Weights of a small GPT-style language model, trained from scratch on English Wikipedia.
Size: 14 layers, width 256, 4 heads of 64 (1 for keys and values), MLP 1024 SwiGLU, vocabulary 941.
Architecture: RMSNorm before each block, rotary positions, no biases in attention or MLP, untied embeddings.
Training: a variant of Adam for these matrices, 3675 steps.
Each number is 500 + 50 x the weight over its row's rms, rounded and kept within 0 to 999. Layers, rows and columns count from 0. Numbers have three digits each. The size before them is the row's rms in percent of the matrix's.

# layer 6 attention value, 64x256, rms 0.0641, rows 36-63, columns 128-191
095:516525541507555596479498454522509552461431525489452441525484430472489431533454618529446472454555380481495560539507557525497449385555588593498424475633424476431510537439484488503487509483542508
103:473517579442527550485578513487505511452577615468529551514482530482564570482512435490544435707529482540506461443462497626492491490495426417489503511562507475471305483469486568540516531546363509
107:513586515469484496481421486544466487556516421515478501575546594511567515604452543517418568509488461453498503502541527544506535487533484531549565529582511522635492505654520505563516479455532429
100:585531572611544457492545544483505549532516428613582522460551489489522538497502456486446470518473458469488357571518399537535528493467553471451606562366607467608489515511518424471485475446503482
108:541525520443544500518456559557470525532517501435430539538428600496478539466498501505572411507422444518514600454502524507446534485504560398499465647449454554485507443545436455553518484483533488
108:592501561541472465479456447493527496479533445554468455441555549541492523542546426523442653510449521543402503466541492510610481578472514479449485400548466463563406543549500583486525452518401494
103:557493606570476516494501554527519549480483541512544430483574460497532508545503427477556568401593641467434589359526462467549465460551591460411496414499442483422473548527458412484498502465503404
103:548502494511555447556438508373485571510455416606476470511481475487515619497428428528462521489419463518455509477517549428551506476473520389631544435488449524508500502484494495546545505433540444
104:579544558500574411461554417515490569505409461509470495468522499491449498453549489492462487474610542587358539524506520518475509578412553440456461539435498495484533480516453466515443512536413541
090:507510519512507529486433517517510506506606565451491608549575522494510488439552491497466469507460463486527512448473483434580519409504484450516546533531526466546492503437533499447510503447549487
101:620518561471533492589561518464442534569511529481483524498497465468501423536493528474521391488560473397610453470507472552528491512605499510513557507489599444512522568517529454458530513528607538
099:546482598473469476526553455463553470440496480464522439507541400507443532421493500509507406477436522510550478508557523546515413536487517552497568460542475502486514575455462509496446484460517494
095:464646493554442502483596430458456426558573528455521589538459562463547585515481423477456486389495502491517501441517486445544560487541420501476427464514601570586468571509597468399498484519474598
099:469459602511440539537632592497503523535484558557544474396530575462543507403501541465519523437576526412500468479526401518544496549495491556423532446466484506545535587551472537473404546526473576
100:571376450521467439504486461513440556531574522458442527450439589490398501426537523516524514521495541468524593553407517546487506566483594485647496521498442431444460508447503454387461477652570522
096:520414486434502512631590531497463528511536501471530493493540541493519536491491476528528499419525378526464520602480514447368485400523440559453477515611596542516543372498513598477465414560434496
104:498493503583460539487502496543515500451540517505528530559460527433407497494479541475478432559546628625508479492439567553665507507550537568601512618542594470522529565498529551469457488551490557
105:533498480448475533566488502488482466547439397496529539446463534509473453460497529503512476488487452539571517523536513537454638554498482479565539472457487530496567520489502545460510440523401440
105:493404410520499503584527507596555482429485582497464534494543551487574507500447448476487576547523496494498565478484485442451528541597532562422555499546656608561486499527487525518514472472537479
101:506520548508487463477540546416503510529549408481577390527471471523475578586483436490461499476521474493440399576491493476534560479474529483479539429556424498480511466529459475504588411500537573
108:614487397472516574457525555393528535501547458532554449499525457453370588542458471506492445432483600498475519502458553486479517492426492484458525450514437589517457504458464497465557610540469417
100:504510402432451478508527488449516528396594407500614455458409421520428505496477476509468492564466540458448507498555447417440517409493491437531487523485398461439514421470439535527499469461541505
099:489516457491514562407505501571577502423472401468603479526552458472418366501502521482441515542566487492594477456485520579543523499517536627445486512469481420436557571460493550488446588466529471
097:463464512526386473599533493496476542490484463522563417467495471474450517576473522565499453483493565531524510554499408458544572548495463479577575483526336452467515574530458461493522593597415459
092:576375520527572517532596496501594446566562570489471552437496495566476457508527376524384541577434541529488488468531482444461426468510522590511531411435579521399547528461511493395415502431472469
105:450499588483607434445429418454560393525582561435555541476345529475435585482515476487541537495495423533506511588453407433544551463355476485556485541462513483411446485493495480479453526534500516
098:505455526500466490495556580571546523463430535550567465542520497531500475474595424423537557519487518528517412476507539497469617410537515586482471450428488504465473536483501461544506452448549461
096:503528439495404539475443411487534360488596535478560534511513527463561506519540467484506472512583477499470504512492490480439479529417420432484488399490514513452532580411486440549414513466483492
# layer 6 attention output (transposed), 256x256, rms 0.0701, rows 36-63,100-127,164-191,228-255, columns 128-191
093:468580550440440507525474524550561528606535536432537452425511525369438501522561456510476664489485530532489537527429482511483442533509457456480487474514500505442474463471455572473502511463481479
111:471457452544486465396470495520509497509441444579431450500550519549488533453561522474549480391470547446487500454528504526567495388509479521443478494513490539512518492577481525500492462547506448
106:430550426552463529437456489386505557604446424496495606455545527488497469422472541549473514497489529494530476524540522483611544497393491503522424509466590538455493474517517525418526511421441523
090:506485558492464513493384494414495476587521496446509463389551491589552514440562388533474515503457549494513519539539442455591470563450468552528504420467484581578482498501499587564545517406519580
100:461508363498584574519583431580454586512456486477454582428513465507557495581551504502580549543586455526574526544539505555502395464528477495413552536418475425487514530543522412473457476470402617
102:483441588521470465419522463433561448524445510521530549483507519509500460458515536514429528373484479521586515488515545552512635416517520537535517517504512412410431426491489407484495560484626530
104:472542423515567498550454506510399475426513482500425548466433496427463399502453506444487503621410518504534474485529523520497458517492514405523509527423519533515622451402492488497534613417448536
096:481551548448453544484440540533591602460434497497475431333525575476445457518518492522553525499534540515489494563426442490476533555477439541532493540552469467601481514536550474516531600492513578
096:523580458496440466470453403467474473505511481475575504491466426572589541454537421475501508472415505562560491510564540543524543424500464532575447500467516401479482508488531436472524452487459509
087:496443510569530471520623426449539578516506467532480597591462535521472393524515571499436472454565476476515531458527511467547443493530521531403558499453450447403439459466463497527513538455545503
088:467523548509411445420542522495536521483495537567504491550431536515531516523564424549508516536533500469485401530503609445532530522424441611481551499543518564524486506508518481534486436500536447
099:541498425558504477543569484581486461415456423565489517584421477464565531601579459506556467474518470451494539561514506489534518546465520451500494545528463383455547494485385492491511532463537478
092:489418453549473553542510438463428458487440497522515480608517435590523469431537516540482450465500469413430491504503501467442516530467487529481496551486503523594494605560570552551467416455485457
097:496481394514569519456507422493414465456475457514474486557509577511503502521479539556446514486480551482507523494594570427527413458440504406450512461488555466467525479481527440503538573471430518
097:485469506441535487479507551495507530578441545499497545486651550405449622512443491502435535482531541489542488497477509535420550426485458444477480439504565495417473467507435549509552516479474536
097:484480627469507441361478511599513412489448510489488528537473586448368550468473474547510559528475490492481514501550431481499455616488518604448487415533539492572478466458550574505558437480541563
095:451464607413455515491524486562491512448573469531520468554512480462526449524481479559524560455493438539527466467374552457462551482510575590518504474532492435476493498475392501546443445540538433
093:429519520486487457478408515486491518468495519506545519548514490560496522434503511613574510396602463520493518460607528510476421503510499513425438419455526436454507501435444612468547522471487634
092:447479492530474482402582515467484459502524508469434507526575466472445505471559588588474498508427449544551400492569480540409400509528480453525457425548441443557406546427589506515463469543547512
105:530547544462539477492398468566509456544452557464550493377490417487460476476489574449502538532446583490491560491475472481486455632575513373493427472464547413499561492492504607498501503503400671
100:424517581435499483508501494586518498494473443489537527486454597471440514574568474505496508506473529534550506524549539506542441561505400491506525488498546604537570566425472571456624509509604437
104:520497502483557460482489528491486509486474457527503528559444620485533548503447518429554469473528498473537440482610538588470439571459463480393467537473450485479658448458458573505595567541528495
093:477543618437479477527565482525514493459581529561497494472490535441491449522535538545499486449499556552488541437503561511459524485494566480446512584543501496504552424447441449567476530546561409
096:515472540436564538478457538504464451493546428406470574483430545433550442504487430509429531486530478482547443465516549547487513508555551503496541518542527416470552425417546521437542541480530574
099:457498478528499449551624568547535435481529549553535462565544459536489514514526573528566484470572515472488474492447433448428548488494489511541547435491492594559484591432511503557642440509561428
097:549573419512511534574468553537516504560457467439444479430515481532528464607477504515466444538561526508538588493442572505516434537508411551465491388538477542542481561577526510510529470563526468
103:560452591565479491516489457546431466506588541504539527525482330529513544529579479480541501530500418485431474591582462460419483559523603476506482493492483498518566486435510461485382537427484525
095:512431517488439541537504516519526509464449554517495448589420446469497525430463504484553459454503412477489579403513469496433492504504608537391553611527482409501474564477532533506458476520535459
100:511488473539553493598515477501509477470562436442443561462422464384566448492441455432496513525540484481505489523477542465617518513512522461587548487472543513513543447476561456541499425497523492
094:484498559447499437479454459570510447502514456459486524447541474496586328499521457548392506421512474584492524602464496442531535461567464478430437397474433477495552479448536555475484477508574541
108:516459503485595503460529520500518547504524622482518446475550479475434554492521471512509456544528513465422577519521472540545532444497428451507513522539515535430563472495515506426527589482460478
108:606414470496581589558498478520467501488461476408458449608448511471556532544474453455598565502569462447396546499544495438526511531457508433549519546533507492358526507413531592434476546388519498
106:401499478562515509385542523407446493548583619515508377430616477556485423529493546547539534473435510475401492472499449486473389544580521524413524483532482513524482531553537609495505472451482532
104:531461539446547444476580444502551455453454465524524543577462482473501503547499453470548462609507441525523537526516519497555567504428503545497539499516453483595521535468493398491499567446526595
099:465542495499591489400483554524569419483441548450500498470473389584441471481469428605479536512529515541552466535516554497420445453472457521537526444418500468482447440499500448533589486558467495
100:533567484528550550456461539562440549514470509440499570494494600514469437512543500548576585445593544459481463481505523565482441503459435544571516514476510556542531573472450525527463590513520490
115:474498614570523562517549477473541483457365503511426570573473429426541593557500545667404527512384588519529480460482520400476447533432538529531537549452448516612526474449428594497459456453543497
095:577506460497409571500504434410529486471474494460460434508513373538561496487401446491520541470565439523486583538442563484510519475492616571465446456522481473498530480585508516518451597489420485
096:607427569531477529429487472496540551570448574523425495413558502468560366552395469504477538424466569557402423573517521396447505497511503454455504535544488463443501449424608557562351484477512503
105:475535440596508553489498572515515434548462523410487508586484425594554425505483496573526569478559496477500531419461541481495442481536491492465448558537483437526541556409496547529581442534479575
097:487504519494513423574432489516511510498471497541570447452463480427529501551463490501545474533555429517610534418488524422566578611483481515520531546508508397487465532574508502544392515548461508
095:502547460528463520495534464460437489466522523471516429530527544590524509503462477534520498561467577559509553461510547525483455459496466445462508465533471551513539437538506504527503510502539461
101:468468449464491538464543480396475456516535571544594393484527560472526434462525413429481463498478509532448432591524548496557492505559436456488491527514541536471417427523509543547579548484477417
100:488467536503475565542582536434514436489360470489391541579408522496543526455496450417515551561434489556544581517428489446489498503529644526580495502430596473533599506560543445419439506525504419
097:504442519419549473396420579437530590440469553655641539508486501466514508550491529440607432525391456502473554498488548466474570542546510525488494486566499529560451440587655460506402532508445537
097:547451551497539505508486531412474519453428581483595468458408542463551596496520570517470460549463517493483598477453491451518512510560424487462478495443527565471577448631527467386472531452499485
104:532539510511551548480586434452531432503518535610522612522478518466544537517550537428424477491468432446479532484556476476480516482516494524546520463463492514506539459428539397424468603562454593
101:481476424437548438542444456510460520440430486516509477560403558464519540482564530520575470558490529545533470477510438517551475526564502467518508494482595517500513602557456431489484458450531474
108:544456539573508463530423548521461568548457551549495503464454551513498427490516514514469462477469506486453450499484428542520481517482504499648486551485487488457426539456575609459506456511498533
103:451466516475500473489403500457611544497441429462539471533547480486560557435442437546542404441569402543505543473453545601515443358520490544481481545482518533540390568576494495531442435523515518
092:545445522448503456571484514512461515437442470491503507534424447518501556518514500521554402522485461503484402529463433567514607491452535440501519581476477496527479461517596438491515492539415569
094:494516493472559436422440414463638462450505493516489568502561537549530584483543442469529487481477534512506505585588593550489426438560470444533577430551485523470485486483548392515470513470505512
099:497536476548540524489480601503498547509457531495556536544465453552543531391599504479526594427487511500496472505452552483526555572521560514503455569450572494557577450576567507555461556549549502
099:471533504540506430471370508553488555450428452563538494460476435522481518540502533560538476488513587505493433460431588541490516505497502576463472580451475526597490580570511531526487473476610496
101:515533491444460477425515445511425603535551518516470537500539521444559519438434481497522529498463449460429522371573417520459482426490532507487563538562453467469491530583560579505506475529566568
099:475491460498532441667451503569585539437540368498462556512412464496567535539531475452481452516481462580573536453456577480543468637547539441454518537510426469630517511464453441450490531523561471
107:504385520474486445563534471533476499522499516516507485420515464433483489543545498355558560517439427471383568448533504460488458540397483442504541365579538488533521481494509540564586398499459584
105:509488456431556478508465453518400490518441549554512501470417494509505420476532444518433527510481451534491482499444553538537449476602559605472511404422491565566531570526466479569543442533573596
103:425516454616452526472566481576563545489437573507538449476505519510514532483564484578560619447503554589505455582552477453567522456431519495449500523527477550550511519456456598499551505474523462
101:574460538488502545472500470415448446501468447410432535530460547542571544502446497473557605462433527501429584448485501455528518496433461563547528490484496492473511491519525600463474559467502458
107:471556487517533467461520466541538483548517478506443458457567432561469416543463524496558584480420574506535534489523459549482442538553466449526584490452468474497482560543522539410578469455386560
114:499551541510461517497570494451488493461539480491512570590489535450488430402510488519449435499498446485448535585519566411574592455498516550400416473464482431509604447467525508554510416504565448
113:529406492560623453434423611518521505461527501497459545440493426480460463525433479492507508422473516502518459534588488528518446551498428406533440413430549440470504461543450477576510483596564490
104:542550487568424573460501445467436512523464473504491478483407594507460452480429502595589559504539557390399524523415431478466503449534403517490589492471442556517536447538548443490390589461502436
101:488641506494473509542613493518532475544432501512544576567442469483553540321456451551410469409473470462488471517563611470522489405496568522538484570461480420457484462517486555505403432472444549
093:489371402484475477446465498441477513503545528494478485503508476455529492597487510491515563463400525439522561425498476539505489509462482466534568471616502524568500532480473581576574477508475478
112:524379520507475522421471520461525472477503546436457492464553434538571530558561501507488528545447496531468431459577463460467558519464431491606548444598585497516373556451601504489457408482519459
104:542379423564527502518501513544572496516472438547501532507490488548528502586463498534454499457492508484529633465480474507461592473523411393486539516575436504435506522505513587501449542543495530
100:493457444554583534490359523478445582542532542363496483554573487553484605550533480596587554537444532544543450499405551561536440511581431482563490471543451557540500504588525550513508486529589479
107:501533471525554511505467444470510457429507509474462379478559503506508461515451519456470459470540590506528500481447486413544426538523459456539486504440551496478471479519480520501452487496537452
100:508529493486571530440483439531585440439453456473550501509496459449520438560602428438475436550449494566453466487487501433510480462420495473495528521490561493538564509534424529533591474497428481
104:471486541545510498470538630512414541597517534459462490524547550499430453598461549533488483611392527513491600435490474555486479546514543538582478409485615592494543520513524512427494495515414479
114:584447592497573599444410422409546444431559499545563561545583480450515444591576495494572428542459495487545513542500528540481534525452554412602525481526506522492514444503438479535424572487553490
112:513476459503513446452520511445410445522463573514505454419455439464560535512528452599503470469500470554449446499571482545533496451460443474549495450504532482504498436488391551522573556554524596
111:506585527504545556536537457466492467410512477474409552540532574431512484475598559461514439499561541541462513609565439470503503589455408478473444479443465554561489518427471411426514597564465465
106:463452526489465468498501532568391530498498510434526548538471524489429486480552516509571533542418460521440454524489468549505453552651580430414442536442500461377527509460405568543486539510579561
113:478516633508518530438518506510493523547491460490503556530419564445433419454516504558504595538588448518480549496510505532458491430481498476498478495495460536498521594506486471490502556454458487
105:421501540470511430476428512536478555540409534474524445563488595509532545505441403569498474532499504561553603457474537559547472377455535529427566564518498510528597485442482585543452470628547492
099:503484553413467476503537590521448529449548495499433555533419485439507436415427522591494518552497492388471510517500472508486499509479509461414492527516448466432481492395456453488443499484617433
107:480509518535541444412449480530593437569512538450552511504504484576493482546549481495506488459493566583503486552513493423590534496585478422515480547502470459471538450485603530460379551577471517
098:514517540501543532516507577422482444441526427444434501493569479410510506460455490530493457528562524475496507582492464496465573567472404539581534453428571596523445567571545447518563586470557410
116:451564520457440457531468514457465440460445505421515466462509414508494472429449521515501609416539531495501465466483479449501514431558491572544542503445497468511494499586484529575434511459537466
099:526506572464520469511515520407484486467472414512434528531483485403599484549467446406531412485472557581424552523435438485448554527527533411527505525498451464417519515489446502515455577446515432
107:489444410472475441532465529546471499536484526505499520530473451511523524437494499549476399525521468532498530460469556502512466558518393521466465516462452453470525468438606589627569492597578563
093:525539522535503468551462472493489547535495520549531536395538519385474466484595531521592553503482413479435437523465484491615495457445569532588592546498523411453495491533555476564501509513455535
098:481587513525432459460424509534534461562549461562526484507584494595497357400402421610511473424432516581497480501506476505558562442472538612427388417500467504527505487517521512499484420457563536
096:404529563507527451437517519430530614529541576442514516483556431563473434497502456550456491493431484512540543563562564428525530492451429540459487556555554470518526546496542449530451530533492441
100:564441533541576556467428414476407543482404514397452500585392501474552553541510413507526542485517472538498526491568461428517490500439480563534534472477553524460622481574556527490496571493558496
101:445486505552478510485588504458498522554635533517523508384556437561411470521542557438556541523538470461539514542488430451500509585563459435473547484436532453543415451432537540474514440503454575
098:523506477390530547500523438509564477428411478439469459552498472479579419570493412474466459556464488544560483506497543551604504362473541570456587455528564482448478461443486436516519458481524521
099:561488500494596625549485542464493548531476535493493520499466438495489434541528464535457491565458562503489538521508541535488504420511511491588525371411420467430548465451540503447565543500400549
101:451479507475457555415530477528465466506448505524496488481468546546523475535541462566537463502544482523564486452460543552577390470514463550537509416575539509517533553474583460544439597513501426
090:535532533512516560542512450472514423508447510537514613461565446450577585528500511489438525458481521501593402422513497444448522436489563594573552512442444432489457442530505581456491551544553524
092:554574525456460505470559476419462506376497529528506361538480465551476445500474494537623538490515407488534525524501584566468481471512610538529534444502530486494474501547494451565457595491438487
093:576429495512452472544433458528533538502440514555369553474496541566561559499548465471586435438435477523471450575483429381466566517445455487443571470487556540439469470465526531574520456595469429
089:526548510502480531511559504503504333527463500451505497464514475523562445472459532597531484437562540470542514428465463505495444465502470555582568506547492492472579522440531412508532440496578482
096:493526494576510480526461461500471526424443522418454413558543377530408440480457487548485477481429519481583565457561525491543609499446443495487427532575505480453507559515468465561500540539501459
099:414513486554509572546514462494377500486465536482527397480463580507589545572479534524473531611429574492508497492543533489570471406473397444512539465537461502465509460548462475517507564486544484
101:529463496584528514488593481503446462616429556527540423552581631481498480547524492416515396548528449455470456516498548488532531520583439425467484539507480449553449456488537586613594573502480489
097:504529491553449446520491472532478460542398498502397514468442522505418556507492516460503517491484435491511599510526540549438495526367539542503513508424523445474503487622476496575527476559457458
098:489498485499559525461521498460516491521564461555573474529446444443480481516488519531597431440524522502468511492444567437484609530493546553483547513510500330498449442477478503521448517484523455
106:417538575513535522443569524468453419469497559463547405455527527446449521551467462568448515507468482585476551491560578471398521502500453566431461508427520433473538510540462494472438599426546553
099:475534413556517475449559411520554460477558531470524521526467501446564562456527504419464458499474452465481484545597533511564423630467500447463505451537496479452507485433494482529510459562534560
094:385482499487481457490479447511388552546471535460500596501490489417422447434590493587473575487463522551527462416529467538515528486546522458471539496431562424533594586586459477556417557552485518
094:576460529519470489539375488556472543557457473555452596459515631505449426425464501546522387427538557590564409574422423501538475555497512446566432521474484501546563516495536623432625503617511518
099:470541585509519459465530465512451432542459490485441451499585595452487587491406504518517490494508567591510463473463516627491422369495427510484469590454528475535525515504528517510494499591524517
102:539527491373477433569471452548466462424460494478490501506426539414533554502548450558570490516545510511451441599491458491516520469398535416462561604500538489524568495452413407500552482549499462
096:499535519542596530437540410489610455582499428455432538506498512502520482520452464432461493503430530553425612534536621491493454457578446494507545510505438501441540497564499373458600467434483506
090:546427481464514528502513576554536430466529518499504409523493541439505635516506576481525519448482535518473476482467492525484476587482484475473487458519510530555510461445493492623545517488577408
098:546441530487512457593472529481536493468468489577528581541592410463496488438515562527504502422561564581470441463456502522389450467573465479467582558456497518572565524575527462552430452482501447
100:464533517460470565452449536525462519481512502533524494445507482414522628569459480548519552495501489489441480458508412500484517538580458507476598445474506457494488469547507507375404523512507507
094:566524519436471496532435522509533531458520447444462438436551429522521539463409507509461483540409516565491653463574578563554520494542556470445422545526494566538504499495444442466520448464590438
# layer 6 MLP gate, 1024x256, rms 0.0836, rows 0-24, columns 128-191
102:564463448455493483569551507477602481499506625554551511489476433498514497397567485498419401550477511616478433575467488498591568505517590550515463485507559469572425498473515445538503504522481557
106:492488539558596473561363578580514519510437540514477466530558471496589633479482486606507478501425506482469473447561540559433475436588540507473485498447494462475517517607570532438479527476494432
097:537597566491495565462417453463548594499539484541471495483514432489499416514499461447464416486531493523583527536557462477559496437571512483473539505433419483475507535565555423540493511481485578
099:498431419524569562467425569587626349579525450557553459519482546566502590578522518539522559585497519471613489502430495502485537539586513527474470482506476573520549521407527484514441582432478465
103:481482468574459499577541453516499503529494564461540497394446470570459455494431398407473485559412508525546504546606449518583597482490520513570396445551479535469423465571523511408485499459500604
100:432448525547524432484529545495382507524539499528471478475526519531489510531505497528444552508515518440533493559568444429486498569516432542480532514475489523482479515469563501527507573527371576
103:506520469556487411592475607575490543499519602427460566524403567572582508457419433510489512523634468425567538567431551464509570512522431498500558475545580520479478567530566510512529478479526527
096:424483625550448477409433551500489449565579524516540578508493548485553624593518518514441498545548461589519552574529448440513410525567439480427567470503544413560569414546518523648518602527469517
095:518557410464468515487465568456489413467521511462540503417518483448491465507460487465563425415461570470510553401474481502447484509500469465392437477495581560564566443540629507477527486503501535
092:502675557529498450496567527616477488458449570432452526483551406534437487402554486546583485458587595444391369574528424526482538576433572510528521531456469528498533468527521483588449407475482529
104:517559446508494594444520456472533545519503445415484472484472522504501505435550490565548578481475493546552498463435478452478554609557513466482393520520553410586572572546594587471484541538492573
096:537500451548469511505444528565564472570497474539510572480427549489588443498484496489521476490463469467552421476409484480542436478560497488522482399441539556555458477478477448486531490590482561
099:455540600529407450532501525522538450419405452570408481509412449510465534457534553616489522524493572550492511529544432507548433503572553481599405550477572548462583424571488466506441528503522518
102:489443476490456447583437590520480598554550561553585517505527458538495511576525583572490537480420464438555547402604518492516473515503478487395456448494531472637412532517454562458526475466432543
100:582468474500483472542550411521500511531452506516507513508508573499529496483580509508476475466556503565429535470447465484509499517550493537573470482495514484507439525491571562464387524470493516
107:435503592497501490448457512423619639548477488416493398566565503475499499385522454488535508582537427557504508498498523592453525494440570505405493419494481613497602457502527460508511537483426535
105:440456559562518442504474605424574533534398514548459466562588421570398627514577580504494489524456501507479488553515534526526500546479541419515464483549434435476481516607497425573528525574443503
097:484449467508574471461499519540492375484492487559457485477540464570479466517452451558550455539621546487543412524462476508454532448587541438517411466516497515473540510488554602535509457447525482
104:489524545540442511481517491528446451458513530501602552448507568515459483464530526491455588481487488489477516436446518489582569502478548488539504512475590408550527474566495545563439612553517565
103:596532507416544469544533496480529497483586518536505614522483415475463508520494485471516429467505521524521517451403457473490580450533604466456475546441489485554435499479504628432514508466525622
096:492509540458507408520495468586442563437499534479487503556504445520583503415488534477474508503516569415535635518537447529556440520464410518437508495522557522442455494534549425466552368481469514
097:486457626532469418475464490492560533486465473449516500543509475490433504482459488528497569444486529551505511430474509464403515440563440488562557513552465489590501536490520447449549454535492521
101:506427505424523412336357513494475559502512490516448551523587511542488542596493556630600561467538495528573501473581550505454452524596541528486501450518444591500549457614607555492450510449490593
098:480514499468498544569537435503473525560521461451498569571501559492476495407513599436454554509561495450551611507476489491559466514508516542524504482455502462547527540397479564544404460486516565
104:458514534528533618512549524485468475602559476462486545512565553455539448519634460555473537530444561547412501479520408434478514574534563493531483534525451561496555457422543619564440537417492489
# layer 6 MLP up, 1024x256, rms 0.0771, rows 0-24, columns 128-191
100:420456469550465491449441477518536457462477419614496542417467513497552482594452563443455456564501489540523576494450487565473520524482514469453441468541488496433570558405523514551520606537479448
105:563396470482534528522346524531537534460391519546507501532438445523507529394506507459501573335616466406529586487440448502519520531427492489492484518439568506541470458560488514397500443526406445
100:558401580492568371486585494548552592580539582476592476477483553513449475557421484519461446547482446429436442437542535513542469405472467534486510506499478562556464407514478486523481448421555484
100:482514542516608545557423460540497539453464485472562453608491507418453423475570521449500477462504491453503493461541554471575459503481462524476452473545451444556409518488494400558543437504464497
097:443547514513502523488513400437524384488500413448515552462439432572520457572426496483555499449511433447537469561551479517482459480563488483519483526489494580436518469516495454522527509576426514
104:525536488469454488525546557445545504475438447478490539517534448468584500463552563501484479524493424485584565355468568513554561561473506544587530483599510465614483476496599570472440471437450466
106:394510519492538463490410461607495538504512472529513518539588508500467489420536490584522461520440473558458516457412506550479493507608504558591520547489568575468488394529494500477473492570607498
097:465478519487513405430570517519550472530445618524527558527492488546486414527601444528447503523556516575527492596641460463511545511513475494457596505551533448440552478503533492475527551508508499
093:440459525531485498474478550528489574532494484440578481508501388434484476493573534527464496507475529516456523486432451474559425385512554543489485584471502520521488499522470515489507492366418439
095:562469478454571539543508525627537512505569437559453472504591548509525507463436488551402469522436535544512508545449479481504508477568522520489548501435510509574460560606500472524443510538517452
104:448568539478642547414567481520518510497446412514464544495612499492514545481494490618449437519541505474484486485419584438508477535479452361514557535548522570578517475438555456523570514467482530
096:552576465487524505445541480400616435564490483560526559481498476433466539536440521410640470517488445458589452537445483536431451447528520495513512395494466582524516470431515502446512595604478500
099:436571528451493448632500463542424388525555464450530505569501494555506504541461551415479534525431390509454553508465541446502573423466455511453511487473423487528444476467526514398468546467452470
103:501497450477434559549497495547477592477478541487434457503477553456469618488527493403477602459475446496524525465505475522457532593513573446548467530551503431471484497531452465489531454558549542
095:484415547473458487473591417500514458482563490541475420506494388511481462457475469478525507453477397562438550496451488499439496447519621540479535634518540426509516448528541508470551534521485525
103:464465490534456509437588483427469442535590552523495530481455591628561495558524406478550496576522492483497596533515452537499526498456419477475499409488531445508633481556544533537499605451541636
101:525478583561565377553551412568437511532491484468536535413546381571471523477445538508524615444549494454465593597481448522546441538430563449514576511517563583458397479480496500466489522486553466
095:425464507434505481477440477497503515478559517525387528433495582506547452497545431455420490510553575426523558389523532506484581443511475516637419511364469591520479503460552521562452465599487535
105:466565395510575555497547544524471457517434508474479464429531458501545346520575490552491497476457478477576498453512493597466505410537513534515560419409509484414520469477501524526454519454462501
106:471530553478464524440453577536439508489485531480495454427502564575518530516466471457499525556475503434426427562545442482584512493511540512531476514556463478516535574570625522553391529435462471
102:382547471487470488498476528544462551489499443453451508455478510501535489419530462517509555512356476523503460515454527523412554478542501487504519520415465494471543409514476515489504523514552476
102:515611501508538460481469530483438529582497507548564439466445486570611519474485509502453527579501401489569523528512445454598496498438544550508469513505460498362461542575501473513489464543539510
099:430421472534472451627499498443472502557500490424512471540444484381539516456557465443412420502472488547470512457566539530555590417524517514448527416482544474431538468521453512428497566542467490
097:532499456443441426490502540447524491430459465501475523470492511512518521490544496535540465486420490435549480512532439528445463449449482486491520594452469513572447574547510429465463471478486449
104:510451584521537449445600501583462380548485502474520492493621525604538491453544484490452460527486465537432486474539439570596472441440614524544507439508575441482537480347511432543449523515422526
# layer 6 MLP down (transposed), 1024x256, rms 0.0762, rows 0-23, columns 128-191
102:556539439385538454501582488502534471429471533618498559443512512382555540442475509552570478391567571628443491463534462533503529554484539439553461460598449484529505458646423517514497511425445471
106:518467492416565495433472408510485457493523452504508515429510450578351599486464503407599554486566585524572467501514406455492520494475516488404470542513463530544497491487489543550522516495627532
102:483569500532551513488443621553518532450422507426547504580491488610510511576518546560503519452489563405427523532578429500501476574524421551578464457549472479467501443614502482428543453543528533
100:565454511400522366565487423475580532512483477502498485439472484524480537518514475439518531528466450452560476549512521554510525433408553560495587490481496462586423551485477517503497391530437584
096:518507536465516420456495466499438445416502519467464470570413434396466550646594517531467499493435497492477425498564475537436484584533432514509561411533549491575495420485409570580492553484498452
103:548536453445501642534552468597505467501537556451427557422463526470490533470512511434446506508434550509513486457434551486402482571527474494530532496475490505459486405512496597521406486448447552
106:440518437474433513522403521501558515508512407503446533462481487507531459536589565384519472430530488531486496423590537484370458537549512422476498538569507553511499439474464602490555538502506532
095:414555470501483475499490474558482501555554483495407495456429469471443393524534449514467493487560521489481489596475520467492425531483531484552505473551609571397585477532414407461435577517536442
095:587553508478605519528445476453437508441563479526482548521509454462357510567551485458552472562457480546467451636498426515558523548516507464443531460528522520506478466530568433509494521437596475
095:448474642558406533485495573448431545617530538455560566468590515545408437458476534460431449424487526500495444511511518435496486481406463414429508469562516463573477463446534487579489509455530476
100:523549493491532467528442525482489508549483475558486573559526451558506490456496458436470439490569550393402522511510446487549457478526530476497510515525531484534478589465536494454441492554501452
097:534515502472494456538487491430521532557464427422560521383472515453591550507492545606450490541523520388550611480564547519550510424557473530545524589392420445477422420469458436416465428494518484
099:464508446502488433449450647461457551494473437494564543532466539411486529458453517505509462480512396478476571483412472507449540512584409490391495480478494477533468474489538536405518489532423457
102:467515409451509505437452484490487410420541466484490474523418481489445500365492496589497529468489477514437521464554512444521523509538540429567455597410606435459523488464556538477450457485420504
096:459574485518450514558429506484450570516501430470518431466580535486542535579482635493481451468538512490571427543501442533572431578546504417485510432572518485447496513539371536458520497485518484
107:468539454510464505469558469517528526420475395506520591437492616440573516457433456538514481376491489463505477470563554442547494527504529491448558510490533504537569465563522501465440457469433517
105:475545492540556521519493483500395481583596511442476542381505444570582459594369494530517616499552547508515495465537522461468449539474546546475472511579535649498528520494519454504407497514477483
095:523410375464363466522514569538496520460526502496549528577534513549549599535531488470477491423381459452434571508565513502458457508518528537588446469504509438499435527539461448455529506544494507
106:489492569543460482506529470546464509448493540444520548537479527546483500529435542516449507521500424516494501536474554434577496496452516507491493553526536485562518499458537609557536543569484474
107:483499512558476571460581474637490613499522538485557486480443541457447513476466540499475551493527535542408564473462521485417443575452427498500437556513522493516452472540498460493500419499483465
102:461424431434466524505424521476604449466435593460475587401448409505513520479594503477557526458563604581494535521432535479532522512491518492480480572433496433418442473520546494484470550525555492
103:426519516518525512430464485534567431555453472488442445502491610413529555510444483403529475524474489497504479499492501524393446526462513561516546495487509612535471531520539444524532426555498426
093:435498462473443537485481500435476474617490446498521445579502497620493535482470489649415449499441501490518451457567531508536497479562541473515523525468471496548536441551463526457481466434486443
098:431559567589450479510497593484443504533520488471477480482441508548471505569446496538587524443499476468481486476484524460496523481595479476527473506474426520450484593459501575486535529490513468